{"num_hidden_layers": 13, "hidden_size": 96, "num_attention_heads": 3, "num_key_value_heads": 3, "head_dim": 32, "intermediate_size": 384, "vocab_size": 2048, "hidden_act": "tanh_gelu", "norm": "layernorm", "norm_place": "pre", "norm_eps": 1e-05, "positions": "learned", "qk_norm": false, "attn_scale": 0.177, "bias": "all", "tie_word_embeddings": true, "parallel_block": false, "init": "uniform", "init_std_qkv": 0.0648, "init_std_o": 0.0648, "init_std_up": 0.0648, "init_std_down": 0.0324, "optimizer": "soap_variant", "learning_rate": 0.00403, "lr_mult_qkv": 0.7, "lr_mult_o": 0.984, "beta1": 0.95, "beta2": 0.98, "lr_head": 0.009, "max_grad_norm": 1.0, "warmup_steps": 200, "schedule": "wsd", "decay_fraction": 0.527, "decay_shape": "linear", "final_lr_fraction": 0.0, "batch_tokens": [16384, 32768, 49152], "max_seq_len": 512, "doc_mask": false, "train_tokens": 138100000, "max_steps": 4643, "dataset": "wikipedia_en"}
Each number is 200 + 30 x the weight over its row's rms, rounded and kept within 0 to 999. Layers, rows and columns count from 0. The size before them is the row's rms in percent of the matrix's.

# q: layer 7 attention query, 96x96, rms 0.123, rows 37-43, columns 0-95
# k: layer 7 attention key, 96x96, rms 0.128, rows 37-43, columns 0-95
q37,103,196,228,203,240,203,252,222,173,193,229,219,228,188,237,224,266,186,183,283,222,238,171,194,184,179,202,197,216,218,224,262,227,214,181,225,264,206,203,195,242,175,234,214,231,228,170,212,207,207,210,186,198,245,229,227,228,213,166,231,227,213,196,217,188,178,205,176,227,217,243,193,206,175,235,204,227,259,177,227,228,255,218,184,210,245,165,279,144,242,210,189,179,237,222,243,202
k37,093,160,211,191,209,169,247,214,155,155,225,191,233,174,221,217,194,217,180,202,208,212,194,159,172,160,219,190,171,199,192,251,187,162,194,207,240,247,170,219,247,170,231,264,223,214,207,244,195,263,246,180,128,178,172,202,197,237,199,182,202,194,202,176,162,209,250,175,176,217,209,192,163,197,248,286,191,223,214,168,234,234,218,186,225,214,195,257,213,233,151,164,195,177,228,186,211
q38,127,236,227,211,207,179,204,211,149,218,203,265,204,194,202,149,166,182,161,155,157,224,140,140,198,197,223,152,185,190,187,215,235,225,173,177,182,208,184,168,194,168,168,164,240,233,188,169,183,149,211,168,151,139,216,233,172,236,155,199,194,237,239,175,207,175,208,207,208,157,192,200,186,130,195,207,191,225,220,170,222,163,233,182,226,199,140,152,240,223,182,188,215,183,203,161,211
k38,117,266,209,172,219,141,223,202,198,209,232,271,186,194,206,192,211,222,203,177,171,242,163,186,249,194,239,178,193,238,229,225,252,221,131,224,188,239,211,191,196,169,205,186,239,178,171,198,168,170,201,117,163,171,229,227,196,226,173,159,211,192,245,190,198,153,241,170,208,160,179,203,215,131,200,209,206,241,208,164,204,172,231,183,211,222,173,149,165,198,217,172,237,188,225,193,206
q39,097,154,233,227,169,202,232,221,187,184,135,181,189,205,165,191,217,195,159,200,157,168,169,167,128,171,172,187,183,197,237,175,165,175,230,192,221,221,190,245,233,191,195,178,179,192,189,133,223,174,216,255,254,235,150,238,189,177,178,244,193,163,224,157,194,176,199,190,182,174,211,224,223,179,204,203,193,237,219,154,213,240,229,194,135,187,256,222,224,186,206,190,199,216,156,192,136
k39,098,126,212,210,188,253,176,254,216,232,184,186,166,207,199,161,204,191,225,196,177,197,186,182,176,209,144,242,217,189,192,200,221,214,198,216,183,225,189,273,246,179,192,208,212,156,243,175,189,175,222,231,192,87,144,241,239,198,187,232,195,176,227,184,184,229,194,196,173,189,221,202,231,190,159,193,207,222,186,176,169,191,206,157,174,224,205,211,240,214,200,251,238,255,155,199,162
q40,113,222,234,167,221,161,237,187,137,189,209,199,159,238,251,222,195,252,211,205,216,167,157,252,230,205,161,183,225,203,229,222,174,201,221,180,235,182,180,182,263,156,279,190,155,190,184,191,177,232,178,143,204,203,225,170,231,212,235,225,234,169,228,201,185,194,203,184,185,219,235,236,200,204,225,263,196,136,224,197,193,193,251,194,257,194,197,166,171,179,178,179,200,212,151,188,183
k40,106,225,230,211,181,164,206,187,168,192,181,204,188,228,218,219,224,268,191,227,231,187,170,223,212,200,207,205,218,196,274,147,162,173,195,163,227,169,219,190,231,158,279,210,223,226,229,163,216,207,227,244,210,149,174,214,196,200,180,207,221,188,212,180,223,242,108,210,163,241,254,207,213,173,234,237,224,172,167,227,178,194,164,235,181,185,174,189,173,181,169,185,256,201,160,175,223
q41,110,263,255,218,151,178,202,216,189,199,167,165,153,209,166,209,154,193,218,205,203,185,177,213,219,174,139,165,255,226,177,183,195,210,178,179,199,195,166,213,171,259,248,186,191,162,196,156,240,166,196,148,219,215,228,213,161,148,225,214,216,198,157,161,187,172,215,204,115,194,187,231,207,199,225,201,171,189,170,216,203,180,163,192,122,151,204,186,222,221,174,207,176,200,210,190,151
k41,096,200,235,239,192,155,197,259,124,209,169,219,222,231,159,238,170,169,206,245,243,186,184,211,196,218,163,202,200,245,197,201,189,219,198,162,248,189,202,186,226,255,162,218,142,165,232,173,234,161,163,190,215,172,142,209,161,172,204,210,181,251,198,174,219,195,203,241,149,241,170,271,214,181,197,204,159,207,221,230,204,162,181,226,152,177,230,193,204,222,195,216,200,178,236,224,202
q42,111,219,161,245,188,195,214,181,222,191,185,226,227,171,142,238,180,215,215,169,200,188,223,171,204,187,213,167,223,154,246,192,165,135,210,185,207,210,213,188,189,175,151,251,268,200,226,202,168,143,211,181,160,198,194,195,229,205,233,208,173,208,211,172,219,190,193,164,260,142,204,187,211,167,232,205,239,225,215,212,203,203,204,250,232,191,232,284,116,215,194,203,165,211,238,181,168
k42,105,187,125,243,232,192,112,183,226,202,192,217,177,197,178,241,155,207,199,160,191,181,203,196,188,205,197,212,194,134,215,198,163,165,245,183,187,222,191,222,240,157,143,207,251,232,209,226,234,206,227,192,156,216,180,204,266,251,194,183,185,184,180,214,180,162,211,202,246,138,186,161,220,230,203,202,202,233,234,227,187,188,170,232,193,173,216,265,176,236,194,203,207,196,228,151,192
q43,090,192,215,246,183,187,231,172,217,185,226,245,186,141,208,157,197,211,257,189,239,232,205,205,170,142,182,181,169,123,201,192,245,167,187,218,189,150,221,193,174,196,162,179,209,200,219,171,231,181,171,180,216,220,232,168,189,261,129,226,164,162,176,136,183,243,239,154,227,173,168,167,178,208,219,206,153,184,217,168,204,189,169,205,206,184,218,237,201,185,177,189,214,158,220,166,174
k43,090,242,214,274,269,171,234,196,197,243,260,182,205,186,230,173,215,205,213,181,255,209,220,190,220,158,184,212,200,220,134,212,181,175,196,205,209,191,235,191,164,173,151,186,198,176,232,186,230,213,209,213,183,233,183,221,264,155,142,174,205,145,224,154,186,217,214,200,240,201,145,153,193,238,198,237,191,185,163,200,219,182,212,177,195,196,142,234,175,197,238,215,208,232,244,168,202